config.toml
d_model = 192
vocab_size = 2979
positions = "rope"
extras = ["capped logits"]
init_std_up = 0.0264
lr_mult_o = 2.0
grad_clip = 1.0
warmup_steps = 0
seq_len = 1024
doc_mask = true
Each number is 128 + 24 x the weight over its row's rms, rounded and kept within 0 to 255. Layers, rows and columns count from 0. Numbers have three digits each. The size before them is the row's rms in percent of the matrix's.

# layer 4 MLP down (transposed), 768x192, rms 0.028, rows 512-584, columns 96-191
193:106145121083090135145157130175085145096125122149110130106123170175117081123154137106124149135134072101092147180109131114093134107143121160123150127128110114119147123131137144105100136109119152108124108133129166114116109119162151152136103093129168157166176131123151133111166128131108067169
071:087094145080119121121144129142135107125126114110144106125121111134103146145158091104129083147121176158138092083154148098174183123103131150086128127147129132170154144129144111142136101078147124155152137159126127131174170111145124110156126109131144130122111116117169169131137144149138124104
138:089115109177124108141122094190102153113144157104132140150135131129161135151116162137121138178131138160167134117140052113132120131136112140152144129113176131137118123142135151093122108089103127116133126106164143141101069149120106152117162098120114123124123134129159128157134136140129119117
068:138165129144110133098127152098141124137124123122137130141151134144094141161104087171105169098124153125135146109119127130085186123112113139095079125138138090154124116141130154138134144086107108130120128149113138176132102161128119138104150087156162129076172140122137128131085129149114137096
018:158154126122122119105112190139115138134127118133137129112145125172119143094101137109123090137114099149115117151170131046175106144109093152116125138137185146177113125157116112131171131113169135113106124119111139092119150128111134158180118114169145177137156142176141121131133135100116116137
042:134093134148115124129146101160126097128127115095143148082095147169114120151108122108102147130091141117123175148094125123173184104130145098109137168156153127118164111168173128152137160122136157116119152187122147136133103146077155143105111101103082160110139124103132183143151113093130107145
024:113168110102145171089113161160116084135187102171134136129150149170112148091129091113158147161089115111125126084156083110150134152132070136100143110132134137163134172121161098164135136145114179142130101139124156106130117152144172088075123110126106095163123116114139125134127156160149160120
051:142144152088152056118096128110152171111140119084113101138085153127123143100106157110151141143128179104141100145159174134139142163156128118141153113099143113113134140125107139128124151130110145137177178118137093126118115148155105129126150143093109108129090131158145113139165174109125134136
060:146177117156089132086107129127175130109139118121167161101120184115144154135178082087109122119142119111141157097102152153140130109120118096143094117127148144117088139134167128147105155138118156097124098139142106116155120123126136085137138146137108123117119107107137157117156118153095149099
078:097159096104105090098132124148160125113109141140153108143131113130122106119122106163153141121127117154126115094125110139134120140152142109139146145156144150151094113092144113116129156154150159098119092107127145143139136112134147096057125103133086112141087148142126144123159158138145102165
008:131158126100135150100125146141145105146121101127127151106073089101127136148148067125099088084141122142115094136072147182162174126157086126160107113159122117116161139137175142117096122151128153103163120113153106149142135141102125147115134141110076131145108131089116152138133143121155173132
191:133124179095103121142160145128127106136125152156149139148097097111109103155143095103173147080152119126146094131129155114104103180168116103157134130128168102166120117128162119214166133142117106146131161135158095139091173085112105122150139153121175185114141138123132124115153120115157146126
049:133117146120111162154130101114112114167111131186137117127125128164152077133111131105199129123098135077125130117152113147163178138134100119151114121112144112131129119115090142128101155137138169137120109141105102095119186127133073122099099118173097111133147106138112154123135119154160147161
059:125129156095119104075103097163130154131108146164145129141095151119131122123169139133157133169113088182098129106074115155137115126129144144125139112103170132110103151117171124158141156134077139168137079093094098133087076113117149142098140087168126124119096105119104122119124146111112128149
057:161115123103129067135097094121143133142124167134159097126125157159124143166136142093105118158091142148156147140120116142110117126165102154118138112128129125121167172185157116164144148082151135168167137141103117182090149101096127127141135137145140118117135099139103120172125094117130110096
033:142135134184151164104105146090115161111116118099089130136150104154125145126156123132131102160140145183106157138122114123122107156115118125129101111136130134101134138069137121105148099130142130112143125149124124131137087135141108126179164106137123105102134124064097083128132100142094150091
075:115087116137087102135130139164129103101112173106148127115137140140102104116073094143131108160126119141139162119132115140107116102130140075115141126111121136129160132129140111173122110112108112114135112089156109122167093128118132102140171177160097103141138106103169148100144077118118160137
044:153134158115139101121097124087089126146100098153099148122074109110150128150150101102132099107113062131134094065153124148168155119163111156078144162111130153167147142133134132107139112126140175082103159174104150141105169157085131180093161149167157100104116137103083118110121154142093102127
071:147130121147124136127127115141145120063130125152147133087076152112151093109158132117101146106147134117109113130163116085145124114138110133153145104130109125133140124141145102111172132172137139106109089132131101148169073143099140170138109155105125128134108135136130142132120122119146119102
223:092185135106129132121106124152128120165169127155144122195115105060130140113150144126147147160116115084151169099141094141116154142121123137103110101139157147129143145143129125121154142095080116111137147136131117135127159207120095131085149104161131109178119133169129108137094119138112139091
011:109112103143126084098124127118086143109146146157133116176096162101107115122160161150176140104148154104128119086148142118091133121162139143105174122126095145164141103094147147128140067132128099179153155153121119125105177154128134088128122144124110117117120139152124185142129105147125124101
052:127139155117121077137131089144107100162141156180164101121143115147118151102110102157127094140141113132135163148152124101121150099101108133087127145152136121118168118143086087111148106149100155149129140169113136118131141138068101118101091123117141176118117141161182074160113136149105150149
062:097162119088125169154163142116104134175119131143122113124156135159128087137109096151135115141180125131109096119078107127116118096105146154184134083142128116105084126118137120125134093119113105140128098158163154110107126113122084146106149104080133148166129149159163163139118152130137149153
017:136150110128103167107157126118156129118142152123136150120137138129078108116160123108132133142148159095172095151082154100128133161133122151124138198166122113128120137097138057156105114101110118138122105139089110164129162159130134148108117170181139170130146117135149135125148175136125141112
206:145134147124106153120164147123129114103083124105151078110085111131116120114154153074148117112102143077138132121141127086144127121117141147116092133114103155128119102131126113067111126119121111135139115180157137133106096112150113152130093088140120155102098149080098091149134096157120092131
033:102125144116097118133153102106121145101154124165134104106130116149145117166113132128053164119096100160139096092151137141115104113127119115102105122117119106141120106150184052116146149140167169144143141140102111195114115143137103105132125095108116102121129180119128140145150115146128128114
199:121124126114065113137136102146152137126104126155145113128142197165132095132084084100127169137133144093131150113090126133142113099111149159113145094119135113130119141122179138146139096118137143097166177188116134097128049147123117126136118123146122101154187139099107117091141127172134098116
020:139114121133092158136111095131112162130111122133109135138100114137137128145143136125133115188133125153104119144102140105094125168172131091104153153149143101123135156115074100116189128107117108093110144084074132102123080178156125137143133164125096148095165098109168125096157145113148106127
094:163116177169115131132138103129136136112142128124117141101144108120131098138119109115094109107165141119115149151113099116113104156102121135112110143119102125178155141109143108155133104082118135138114132113097077177132154163107115150141131091140132117159113122144089086097146099123069144130
047:130158102103151133135141172152160134151197169093126133101097142147101085146112145136114099139166110110160075164118091117118123148107128137116117142124098132128086127152119141125105114102138182125132116129113085131116110150105122107159130125129097101077124172143129100100130135133123123106
013:132097137109070104131112149103118098128082084098123140147138094129128152126091177115126131115130106127152119117068107130124109077143091158108111091143142132121138095103112172117091169125125164127102129186126149120143144135137065101129095114160113127154117152110103146130162110171136127153
086:138141128107130125106121137109176145132147144092147098144151090103108097093075108160119120144132083123149134122123134132084103124113122138145138096135088095179136115132120119202144104085104141154175142128120146101075115171110157092145134196109129089153116105146121123166140116147099163118
077:099128139139137130175115162112108165132113092131093105102127121135137161088134133113136133112121096118173130120128138115087161124104115120107108106142113147166170137088136135140072090146102135093140138117109055143161129118120150167125115096114103093141148139108132148105155133175127154140
012:146151112131172123095158165123098141094097078106161131135066132134114137153117130136128080125136104127167123112142152106097139116133133109172128163152145114125093097144175097140176120180103079081142116127120150149144108139152154106123183124104162132124126176142123150145140098139135097119
060:170138097139138116107129116127154106137103067130149140140140132105120129125125180128123141126148136136082104171114114096115100144113098132123110120154150168140087162118171143140117120134114126092136123180093142109154111119105180147096123096165151144107150099132128097152128134138111111151
030:123108162124094112137162145079127123119181110168141106129169107175138174137145125084113142090140129138108108139105108162163092106104105114109118107105081110110166098115151119138140129165152113101122128099100119124135149125150112128114090155163152150139131148121103110107104129160112133120
110:090113121169158115148148082137135148114138154125138112135113126140113134110129130151099115143136134156145134113118117127142100148148110161079143153149130094109134098135097116076135125151127109117114138126125137161166116148162085189140107134133113108082099078109158127110143101151159085124
039:130105171104146113125145136121142153112156135122126200123146126102142141156106161143117128165141115120139114127173113116097125093109139166139150117177137160129141158107086101128118094118140137131106133151131108117100103130150133146131179142140149117150151117125169139113142103145159100105
122:135129100086158089148154164179166148155160144080121154104136141168098142118130084129106166125148145114116128137158129146136171116081157116139070102121101132131144126129120117131137170108113114113154121140131143100121170118141123122141131116124109139131096096128151070143123097152140149114
137:170104114088145147153111141111195134100111105138146139099110134154122144152124130132149121140099149114165130116162107123133146107162114099113115199114175121163161120150134099131157131121137111154119112108144145132066148139161155143135113119098135128083114159092125097121153110089102110135
115:094116162098167119130154128154133112093142127140143159141200139157150150161116114111129130151093126124116114143143166115150108171136118132124146119148100099135148119146140116094137129138123118131091154090129166134098094163151105150092154153132131150162093085141114127169142116114121110119
070:175123161139128146147113079137127108088121114125144112122106087154128108134171140101136124138116119110129111096085109090133154135151159156094121131097097142103137164094146149084066137147127163073188123109149109091127147150122096137120129115108102075089099128106110169157158120152123133104
057:116129116101097129108109157125123150137151105126092108121092128144123142115150097101133164122136130137147095117143110114064087106146128153155116136133161130158123123093094126115112118137131141112190139094173088136137093114112138139102113157185160091109132101108106076115116101139150138091
108:185129150120123139145134099124095093109127084155155120138106164122127172115112123129130128119147118126169112098159120115146121127157114093136131151156105118118115118135155134131164122170120090136107147161172158134100112124171145157128158077108143123097095141128120166135179154103120099113
107:127121165118101141117140128121111088118148129119138150098145147146087155103130067130116107099114140103140088148147150103117154154111124100115142131146125133159109111097119145137096156155142112131123115139128161116146071194125174101128137123140070143100091118172123116087127113119127161092
036:144114148137128127110139129119139144140181140152139152122124132107141154180103156121144175127118154169098155104115146144097160166130097117131050144095100090167145123116128156164147105120087148121095177133176130150101138170078147150154117108139126127125132132131120139109131125128138125121
037:104109111116153129137135084177145169142098141120138102116134154114181137149122139114197152188131150118136120114127140084097117094142089105151141156146090138140068153157135137140122126126080092076139159096099109103151100137141118113151101159134157098128122148091107140130073108122108112140
062:135126116120083126168092127110177120115145117172157122143097106121103147154135124108125104129113132093129111134137177122116082089116120113102146141133150156138142157162130101136110103079090086117123137115100154126105083137114120139115118141116122166182135118082104095130151133140108148192
058:115114157102097124134139141140129149143115120126103138134121167117156113153118099151119179166097122136079160103133126109172185102135110117152059120134176136172122113139141155163115096128146104092116149132112141136096133119117147110092114140117159159114131136134116125101135150127146131160
034:151158192156131136108091096127190119137115095133191132122119150095138119163101129124182141113099124136133095139115140100144161124148118122087128074128132152150155105137089114138116136158157102141096141115121117159112114115127173125104117117182112147132151134084119096143107138120117138163
006:141160138119116136104152148090161130128132101119119149108112136110114115172157074184115123170135119086158124109117095129146160137094142127089099070141094084143148131136103097127111105124107168074088073191122136099122128114102108147169148152172131125150145120133130153137114131115139104127
020:116158112105140121145118117134159111138079094140136132100135075097120115125132167140138107134164108102122122147129150132097132119171102145129154113135158086153096149098117088086106116088119094120185089119139127131142140124094157141150102123093117087143133116098132128116092131123148137106
066:107133127157105160120149112131139132100115154175154123133094126118131145111107119142140133103130157091092139109175130163138117136162161116087087109148121112149133124082193116139150155119135134120188131145135110106139099127111142129117153127148152142151123113155126119113133138131123129100
024:155135152109109132082109123170140160138181126129118117143168092149118147174136127108158139156105121109168135128099115128124133138115149095136165117175151095137107155128087104114179163119071072094152133119108136104159108149126152116113132102145120110090126114132134155167111124146105145069
014:135142145106163134179120141183183149122137175132075157133122102161125168116124136119157114154098098157133154124140097106164114158142139130156132109137184149136090103204125120082132099118132138081151126158116122115125103135136126148128122146091145091104153108123131156177113081104138171127
123:111113133129100149174106080135114140119164114123157128137083159102072183137127160138115106183120135159169158165155167092148155143158086117109123133138152141138107155162112103113102130127110143137148126124113129120140138141134144086158111122154086127120080124164148126141149175176117135121
128:135154139115156120078132131129108139131174132132140144155138127118104112125146149130064165123152154147144135087115130148107111107145120128144164137131142126123102144111131149152121151180153161147143121154095161171115132138136147135107120110133109080112119160166112123139171152074134104137
056:128116162127153088115095123114122158159111129087172175097137175131123109102085054125118139094112076141161180141178126146116136118149169120127139115158149118114135140144117139101123113115146112075138130123138121142123096160138104131140105135114148108129081136099136096114137116144089126093
186:133128149103137160137077158132164121123125086111125140142100177120146123121134143122127111173080092123120110158132097143124126140107128106117108156115129154156093167145071117129108143136160098132161139119171117117138130135109133122191148106107162139098085125131144116149121171124133110073
175:156103106098125130113135111130127155111131106114100129119146111163178126101111210146115130134079132117134110122142076092098131156099116134154114137138111149134100124155165123132103080164098134120135144124110136120103171145112150096104104138123132126131110122130155069091139118142150153086
039:131168108106136092116107104095139173132143099107142135133117143151078106086126115099146136149093097123157135164145117103158119148142101129101139144101077116124108120135091115158150134163138136121153141096138149118151138160120097140127109079157146153115110138162078101137129088126173136107
010:164136112115123137157157079088106119121156113117131124153133157078130070139133125121182138119078149115134125141141137060099085152137102113163115145089138140160148108120168127151144145150147104142154194139156137110079126121122114126099137109118133124165114119125101142112145071123132134161
070:101136151138161122132155124117109103079142182137120123169142099098132122116102145098123145143110121084129148100129115135093099167142135122148130123149151118141152116126147096153112102078151144090135084167087142118144157139139131135138123169131148132095145150162102164079125123110186115122
044:114092109147135135086098122126123114172127095160163116134122160087149117127140119097110162127127124112103142099089127132117150143120078167150123102158126155116160163189173103131126149143124109123106105143095100148117146117047091122151088104123127139105139131102133076132144126123130146126
012:140078182143145118138140117159131133132097187130107117177137111100123148151155170108149138154125122104150104135144100089140128175142140087130156098134113136123138128123104131096142158096125154144132162116120140166165152155111115112101128108145146119126108158123122097157117152156144163132
042:161153131165114159097122095139083095111174101108154147122145127117130163134072138103085152093103164076153137115154116129128088127145144161120123137122097131156140090176116100137147116143115152135144165168159135093086107130129155133125165138124163118174170082122173166078110134106154137093
088:092130099124118088139112140157084081146157141124153126103103128135069148137135122110132141122139159156126142134106141118118137085124139118131140122180151109133135115148169112048136144133105141125138111102126134098090091116106129144123133164101141193144117107136165102115137127124150134120
043:154104138126148137134140134129115072190135126135127102140164106067157144123138125181116141146128091112108153130107112095123102156148125127135135094121115094140135135125123141142119101175172089134151133140161157150066117151142083114147144100127176132114120122181118179131128108128145106119
061:125137118138083128122132141131126129149161106119108142102142070145126102106093204141133142157145111100148118096169102107106163070125100095150091164157143137136125150126114125121117154135084140121119123124088125163128102148134139140175127121102119113126135165153128087092118133143123103124
016:148116134141133125081120124106159175123177110140097114110116146164199133121148104107137122139142124126138148128128122138116190127138111123151155110122133137134142079117107119145101137160141101109105128136085155120091161163114166148131142088127113168149109162158099115116128095146139117077
129:108165116100122118141098104147116100132095097142119159129132128102131095097145112120153152127116154147138140145139151130106165091098125124136092150104153139114115111142140115130132136109103121159121097138163102144125128104106107180113102120140102164075099118091135118126163115143127144091
082:168115096150157105117197174129124123130156155129121107135100137129115116103080127128152147121123165146112179121111099119133102153094135118108134130110109124120108167157151112138118137094128142155142118110114077134173113155120109101146148141163161122112132101141082136100121144156108192117
051:160137153109105176121131122123114153118167121131170122135138103126091136157082131140111167122133136106111100113115132137136142174127145117133098136115119130158103121125123103104141129090137133121124160114136146168059125136118128075104164111138119166103138093135146167126119134100164109161
# layer 4 MLP up, 768x192, rms 0.1, rows 513-584, columns 96-191
044:124137135096126110160152142144154132183146097116096138126141133127142117094111105125148148122095122145129150115125126121129124148106131117116119116118132078078153138142133154138120070115150142117142099130137099145163170151120101131146175069114140102078144147155132136105154140077194137152
154:122123148136109064118114128124134135151089104126104107138148149080168138104107131136165161152134144087121115118140121149128089114142130128135114153075169123146165132157124129139107112096155114126128129119122086111087178115129116116134117146144123115162170116155125133113115138082069108120
063:109152130093148083135144123118153134129111090102144125104118140107137124160131126152132152114101149132101151121103122113122063111119097111142087135122160133129140139112137106140129112109154173168105146137144124130133136149118079116133099114141090108129147084153108140118139125126129156171
014:125127136113143108151142112134119135112119095117110115130165135163062174144179096159119106139122149127133151145102164127084112137136097140072185081174128128118143130082137142127132107104099084167112138135119107114146107149163154106126097139117145119148105146143128173113083104118151162121
037:119126104103141083145140118177144147124166105137131087133136149117154107160139132164150142145124108126134113158155158164114102127115124077116057128145098141113158085145133112175144142125139119145151091097136142095175102095173106087144107146193142147116128118116096121122146134126132120102
026:091120121144122123123108103178121145108139177113143109101119153148114098132118141123116174167156132119137114110110127107124098156145125131134096144124165148072121073145144129096129124107144149087160123123166137119108114076181140095117113146173136138131138101132128125079189145123118137105
043:125122124134151095141125160117157128163131149138155151106136132145147122105133139135103152100142132127135119114148128149152131141149157126136134149127118115126075145103163165173104109144095138142088100079150134098188155182117168121133153094116134149132132117073158136164073127127104121122
063:158124166112101137130149143168164114131115173130109101120157154144139120081104124130101129129109109161175128112082115098104159113152126102115134122130127177139167112141152125106059118104096143149135120082153127146106115104171125144121133087151124089153126172128161137101142131107142130096
088:110133112170137120140157152115161090125107131162082147113124118149099120134109147152145081137143126126156134131148140118107108111118147133124133146144120095140157104138164180124088081137114166133123164140115131102114147163161150126158157127099119133122139143111118079120151157127118104132
009:112093121087138148135152088119139085102152116116161131121153173130088114102131122127143113125167138143152111154196197146108092145116134123149144146144117105142127105147119108103156085123125115120136093122134133162138127112120141079097120121135102143115117121167124091117105099131091158113
185:111149127152118079163134093180086121085124111160119144123160107154123119107077131141143150120133107156135120116125094120106154112151133143127176105117104147156107107116134138133154104111131164119118150149137097109162191137117115149075095159106103142113080143120110094106080136089127111129
054:184126136116125135123098117151083129136143094128095121116140118108098101078110147176128124130107093155105102093099130122117080125134133100141114159139127097190155148129133123111141121101142134149162110152143119086120119130178114123170114150123130111162096185089091093128131138083118097093
045:113098173099192130143166141090107125110131152089104138158154135089098176120105125120110106133166120087142119087114117136154124136106146145105131144131116163110156116082115151108118106145149122145090092108131145106164132152119144127171142128117100124092166148140135114138129107133140119132
051:160119142132116131125113119124132137133088125150099146080127138129085145109172096140129128074101178126149085146153160104125101146124149089122147160144149142095127120117084135160145121145109111154139135092099170142176113121167125103152103130115162121116099138124143167088130106115119129087
025:078062120112128108102119167141097115160117162158107123173128116105116113119088150123085100131184137105147135150128116107151072161109118101111065138117161142086134138131143159133109163173138149112139148123103105108147099114155166112138132116101146093087142110146116102129134161105126121145
052:145178153116111128106099161135111152147104124128108125108125140103119135192113130121145098109103141095132119134129131122130136140140109121116111101107110143082132121114144183118112143173109143162123116134133137128152192123156071140086123147139083129124135105152088184156142132090143100152
030:069120131127160161119166136131133093178136138128155172114150130090087117121144131128111155119187165132156101156128138113127128136124187099169124131122115125093163161120130189133093136136153110169089115079156132128151155093155139120095105154136072138140115110119130153136179137120085124126
056:131129105112146096102114131144154155125161139129091096105142127135111114082117125145132110117140127146175063074107106131122136136143116050115152112121107128137100146133108141127126122116126141178148136117130103147156148148146132121110075122108090113121172141144167126129076145088132139131
244:102116132192108087091131176178117124149154133129100083112099123108128157143153123102065120117135090132131123112144152136122140112136099102076136113119116146122120117131103166147118102158161172100160122094157102115161128152103149105165146135120129103144110136135136093095077121142163118142
010:120123124166163105151125098126113128148146089099108118157156128121103138121168082103160112136101134161130119125150102102126130149130145134155111079162118168137115143150144120137127133127135149089116158106148111112143158132178123145115088124115151134105127117143147165143121117072115159163
050:107118099126173095134117113137122115140123128082103146127125075120119145062131134123113165135163139156106121084127183139111141109135187106131121107124130098153107116152098143136148141136141134143129109079161110131139136131154164141132080078161157125136129114154141188154118167138124149132
040:128124128090129140156120115101153126153130142127109075117115099198121134125162128106146098126122120136124146146129163101126122137113180124132117130145131166086113137110115131186125142143188108165143135123161142124197160111143151118127127144098126112127139162177141121135117127155120107119
017:130124108109130131106127107129135129164159140115129105148125078134108113075128139155148080145109170112149174145140088131150154140102137095107157179142159106141135133132144176130099088116113142129148150116146131089121108138141138150115099125121145095168133122118134122132116124125073114130
241:147139112055148138102138129148118122145129126096157097161130157109132109093145123122128096149199126134117145143105151075148140126150121134148102106116114124141167128141115184172090092126143149135141095144083149128128127142157125107087122139136154131098086123161130128119101112101110122121
025:129099144100154121146149120168161100122110141131069142132118122111076105153103128164136137110154161122124135139175172176171104123133185112094136132159107134109090094144160149135132164118120159104101094119146153117140134158130141101102106103150128113107106150153184103156137130129154161126
237:118134134080129109100129089162118137137112131104138117144147160142160118090149115152132141110127125067094151100104145085160149121142085158142167113119081131113140086156147178142107146120175124161110128139140149110150168140091114116144137142112128107166151125104118116113160122086065109129
014:074168129116136114112132152115157097162146122115122123119152160073118132074134106129115125184127141105113096151140142199160132133097105104166108125110087122121127133140120172126083148099165118168100088126120131155137095115118141106111119135137134112098146121160103137110114135149118150134
099:127112110134184145146124139158124124190132135156112143103133154126133109147150138170107158143150162128137111165104148131096155138129106138129114094135181110117144107178089126102099125156123146129143125126141176131117119106180130100126091119144128137160125104090160088129140120150130118137
034:145123151119098105131136123142147121148168112111112104121141162135115154148180100149122150140134084087106128152145138136134139143120086063084125112122150162047124186125133136186112105177135122164121136114137127132156103135148147113155121118136139152148114089154156146090120113058111140109
012:148135130089148134174135140123132116152148151108092145083104125195139138102144152136104130098113096148106095141132141109118107142101137112124154086122138146107104116142139173155120144136137111128114142110112121176116123105136129150098145148143133095150093123137179146124130132119127160167
079:087095128130162144136115171155152068116124147142123135137149145131117144149147164150136108176143155111096123117107180133138061099113128084167151114113124150098167102137125103140096101172094130139132098117149097118146133120094153108118147137116165113090075133104118094126167132113166123130
067:100079102138148116159119137072119134152182144128121107133127125139132131138123130119104145150105089132138089103051140101114106126088100112120103144118142137095103113103088153147097077147114120154120112085155096120149117113145143137065136109097106153142169096146120114127112116122117118147
012:121082103130127089103140134097185093120153098173138150104130140098105114123099135151120136153142069131117089111129131092155082141151140139138104137137127111140127152082128097161113137118146150097134154143110091138123148155081148112119127082158152109115130109142139162130122073083118127147
068:104124136161136105130126133115078158110070147083090117107093135127114121110084139116147134127140140110094169131109135127117125106156147124126128135151102116160121146133137139150128142103139122130125133131119111178158149112125143111102136099129122145112093137183162194131125089101129175136
032:139118155127150145140163134154139144174121142162093110112140146103123157105166157134090120119099128147122136150092142145102133155138101116096179131173098093117121133150142140059123131124106118166111104095153128143126129140169110117136156159122118125126135147119137145140166114131176093097
120:115145120189168075120151143137129102147133135150139140134156119142134107112137115117126117121145136123087081124174136141117129161109139112130140145131114107151146153073126123158157118176118135165125134125187122157121162137121168133158099101153109160116114121129155120130136118116160138112
033:171127117161176112122193144140171115164167122152150136123134102104113093104136120185100130117153148131180168119108119139122112133102126109119120101155083103121143128136159187109132107148138112143137071096151143119123125171115139151135176114112142101102099152139114117113125113115152123123
128:132178103166144118144141162127111144154113140146112136148173119113138124139109103120085144112123147131108067134143105135152135104103126031132129143110155117131142134126118175111104116151095105150092156114103088113154121124103178191159143148066143113103122115139148144096143149148092106113
135:143151103063141092125129133093132103151145135111105146128157143163150159095117147138141143139128115110102125097169149161136170154126102129166112158080124117094162091155147180117123124151142134188114167124128109159092132133141143128152178149116088137100150116183109093110125097117163122106
126:103117126078131146172144180083128137134104134135123125178167126136135091091130130164126173140140114110102116124098128110106120146103146107079136099143109160166148097119122175133140085138137173149084107111144155166115128155119131117124110163123161123115122126123129156184136124131138144131
066:098131178117133123150126140100141119156082172141120118146188091117145136151100139153136113127164163121118111125159173145121151143084158121118087110135081148093153139165118132152107087113156137145108109095169138130129155130098142109112091139112124109135129118085156163123146128147105143147
045:110083130120181085110145129098147154142115137130097129141161151127081116133110108125145160104154132114134090159098108111124148146133156070120135145142119130113144132153143145099122120127145120101119103094161111130159132124105072116074106110097154142154123153124144139151118129119141150104
118:121115126118139106155132121138106175174173108119116140110070086135143148104134119135101156126144124135126133136109174099165145138135133094108124129141110117085185143126101138163142103124149138128092117078096152102129137110115161152142112103145163168148129127135117117137131146131119125169
115:131128131149121120129129162169144133130126114147098125132113118155114126132136119134105079168127164094135149117088113107143101132159140105165138132121085157068155117143127115148104101141129132155167126140119121052120111146116139120090108117099132149162114117121086123187169145126135098124
029:136120130144128085152140136148137159157127130109118081125110164164122176112128123184119153122098147104101139114088137155124116148114108119142090134142127139150164138135133134142126146097095160150083132102144125115142131178151121148131121084122102122132120138151130160134129141132118108105
036:126101147141131145068127154132119126106131101130139149184146155142155113103119107140093126157130107104135151135122092093170169142103122099140121130152099159113151139097160157137118106114148111166080071111092113169143137094170129117154135115131105144112121101155139172118116131165083109088
050:109150087123120148122155166169167152158089106103105144133143154130128139093111117106114085149090138114181113109095116127109123126156135108087123087096147156144139152138088167172098142098116120108158114165148127127173138103112090125158094135163145140148131114162135143101114102166117122112
039:193150130124170091127158096124147137128135118115167113139118131162134116113117136160144111136141135101171093095101143140125105155152164082114151116128104128111137129110154139133099116108149107125127145107117111126157120167114107135130112166127105130149146109131121140136142108068131142128
021:100123068081102101118131153173118169132157129110143121123138118134126122120130125130125119155138097093122128098120110153121140126132137098107150144087137110088140100129112112134113118135178156140163111120125116120120113114093147086101141150118107120095123140130152105101133137098128084136
007:084115110098141115150136129134104136137083109143110047152168124146118136133152096175144101135105167150131121128122167169133136149115134089145110170166138141075132111133118116144144112163160150130118140129161071140098135130140083109153149096111142112146170135128117144115111156155138071134
021:118149120142155127087124142086154191150158111119128130121145118139115167112130111150121169132101129106103112133127149097137126155090119125164162125106114092145111141096138083134137131116146125178117117173143134121107145159118138148129115100088137131105091133166141140134103121115113108128
059:144094124104170123127157172126088140128129127132112163115140139130082120153177109168128129147148112108117145149124175162040191123078153113144155130143118127121103097118161155150074140160130110181096169106143111119153108126137157091142085112189142145103132136110110089136093127101140135112
029:136067117135116148145099136152157094122104166112152082117124132127120095136148177135092142141156142147146173104124145168119143118155137144112155103152114113088151089142123122086121118134154149137128130115124120124189129125143132117126160122129104118124123154139142126135117161131146105156
011:100133103134159107092108076121140073086175146141145134119130163113170072104113110125110087118163136129128090116120166140113158142121087078106132149155081139121124149128117153121120151138134116127092114126153153163130111161148148150100117160174118153164158134165147150130130110098128119115
124:130139168126148143081128120141096107113122131139137127125120133081126121091175129141110144172132136103100163139114100154118107138149113071187152117107138158092133129142137154150118090125160178179119111128162119148128118115131112143102122109173158108124080095153120138137099153165110170095
145:147131127153147118169129174121101109139077142174114122143155134113129110152104131133115137165152114104150093135123143121129124144118137091126142111127120132154153109130113171174096109123162136128105101095113144098066128102121133136139122173129191133094092170132083074136119121114097138104
064:098119164116122111116123164159107154146112159114157172104111085126123131117131113103151131118122119120123160104151075128175102146122173088126144150137150083090139097122134098153074132146117108144146144080134109107129122126128195134110096120155097124168158137131151141139113139121101096149
174:157100138103150129126123140104113110141107136095157139145111066142112128144136168192138145131148116104102148143090162111089145103102110118119129136098125143100091135131114194124134115099120107151075158095137167125124175153157099127133126097175120140127098124165127131189110174128113113103
203:064115171089163124127136120130175133176113141125052131116140134063130113105163081141138083152162179121115169132112155113150124133156166138135152126153120132124131093161167131165097126143105123149134100124135091143100106141163117119108171125145126140124101126174136128151130107081129141097
037:168124137155150075081094111118139126126098105136144163124151125142113135122126161130089095100127153151119139116115148175123085084110082145168100106165132064120139132117080132148121109158103183133164133100160131123162132096112134116118054141125052126095129140133119136142127128097112163131
010:110106119146170149124129128167143096147127131127103144135111097132104125069135104145088149103134154142108100109141138168135148077102091155101145103133124121119148114143160140163104118129132131135120115133147108139138142109151130092161134172136087085104090106145139112178105113104146090117
066:162102112073144140113119139116154155142103146107099127141148141143081099118119105149134126145122151116113129146112142133127157113127176101121147117127136091102090140170123126128149082143107150105125141127141148118186161087156123152141124146095132085143114069135102190148094088125112156176
033:149089113114129098085109112142155143136118135118090139128147151131148125122089123140092082172111138126107113143095142119114117107163132112143146085113135132112149132075118090154148069120136134117122094146144111140145164098137150128123142145100134136132162123168152126163115160090148147084
014:137133166128158121108128127119133120146173081140168109187150127143124129100123096112127104169173099120125145127077164107147122109128112123125138157143090105105091150124088134126105132139141141148114134140101104153112167110107145086160107181111131144101134122117086132094152127129095118103
042:156116116141083144138115146210133121113145129110113104080145120123132168109126132140107110126111161113128123125092149164136152132128113115098158122135134152101167123144156135150112114127136124140140090127128146119156138139137071157118168141167107099124086152184114120086160085101127097131
100:130128130110125132134128125077126138139119147119117122104151138158119131092114139133101138186135144114152139150132101081113145142134146108115174105141078086126137137115136144183088117143104139135089128132139094138155183108157143113162108141154138137104091124115139150154085110108182141134
030:145159104172119100120142131139161078130151134130135160131117154125123137114061135111105179130112125118095104119118135117126138103127131119115142084107073128089138128134103154183138137082109121127103088113138121107118164126133147166162119090105136170159164118113137133126101175127113124179
041:153125140118116106103132130167142119140123138150106116159142144146125097135120105128109140114126113121153136156123127110119136109165126085088127110135120119129172141147080163140126118098134150203126126122162113131126104102127147140155127102103101154123130092150136113077086175157105124112
015:121165136129132123131121098152116147087141148146112122133168103097067146136119118161136122124133102127125166141120177111098147149148130094107103171144105093138147157102112174147186139161179098119129129110158109112115123102175115079106137128089093120139094095115126158091101131132143105150
142:096124121091144139152149162138154084138120120075139146117161100148114110155132118146105115150086103116122133137086139156135160152121104073114174147088066131154138109145128131089082112129181156166129164118136152148104095121185112121135095152087082125126139114125119130135144076156139117118
080:139142091124126093131187134122129122130136113135132134135114138086113112090123146157141121129130135126137170151121156109117115203120163167126111177118128146098106102152173100134122141112146195128154134110092133111135152149136128112134117113110137183164128117151057156130100142108147165108
038:168097113128120107140162139135143127119153122116097138104084125115126125161130149146143083132134113104159140185130084085147139168100099118122167149144118126104141170095139167111113126155130113148109079120106154106125140142134156090156143110063133097108147087131161134128109119112099115162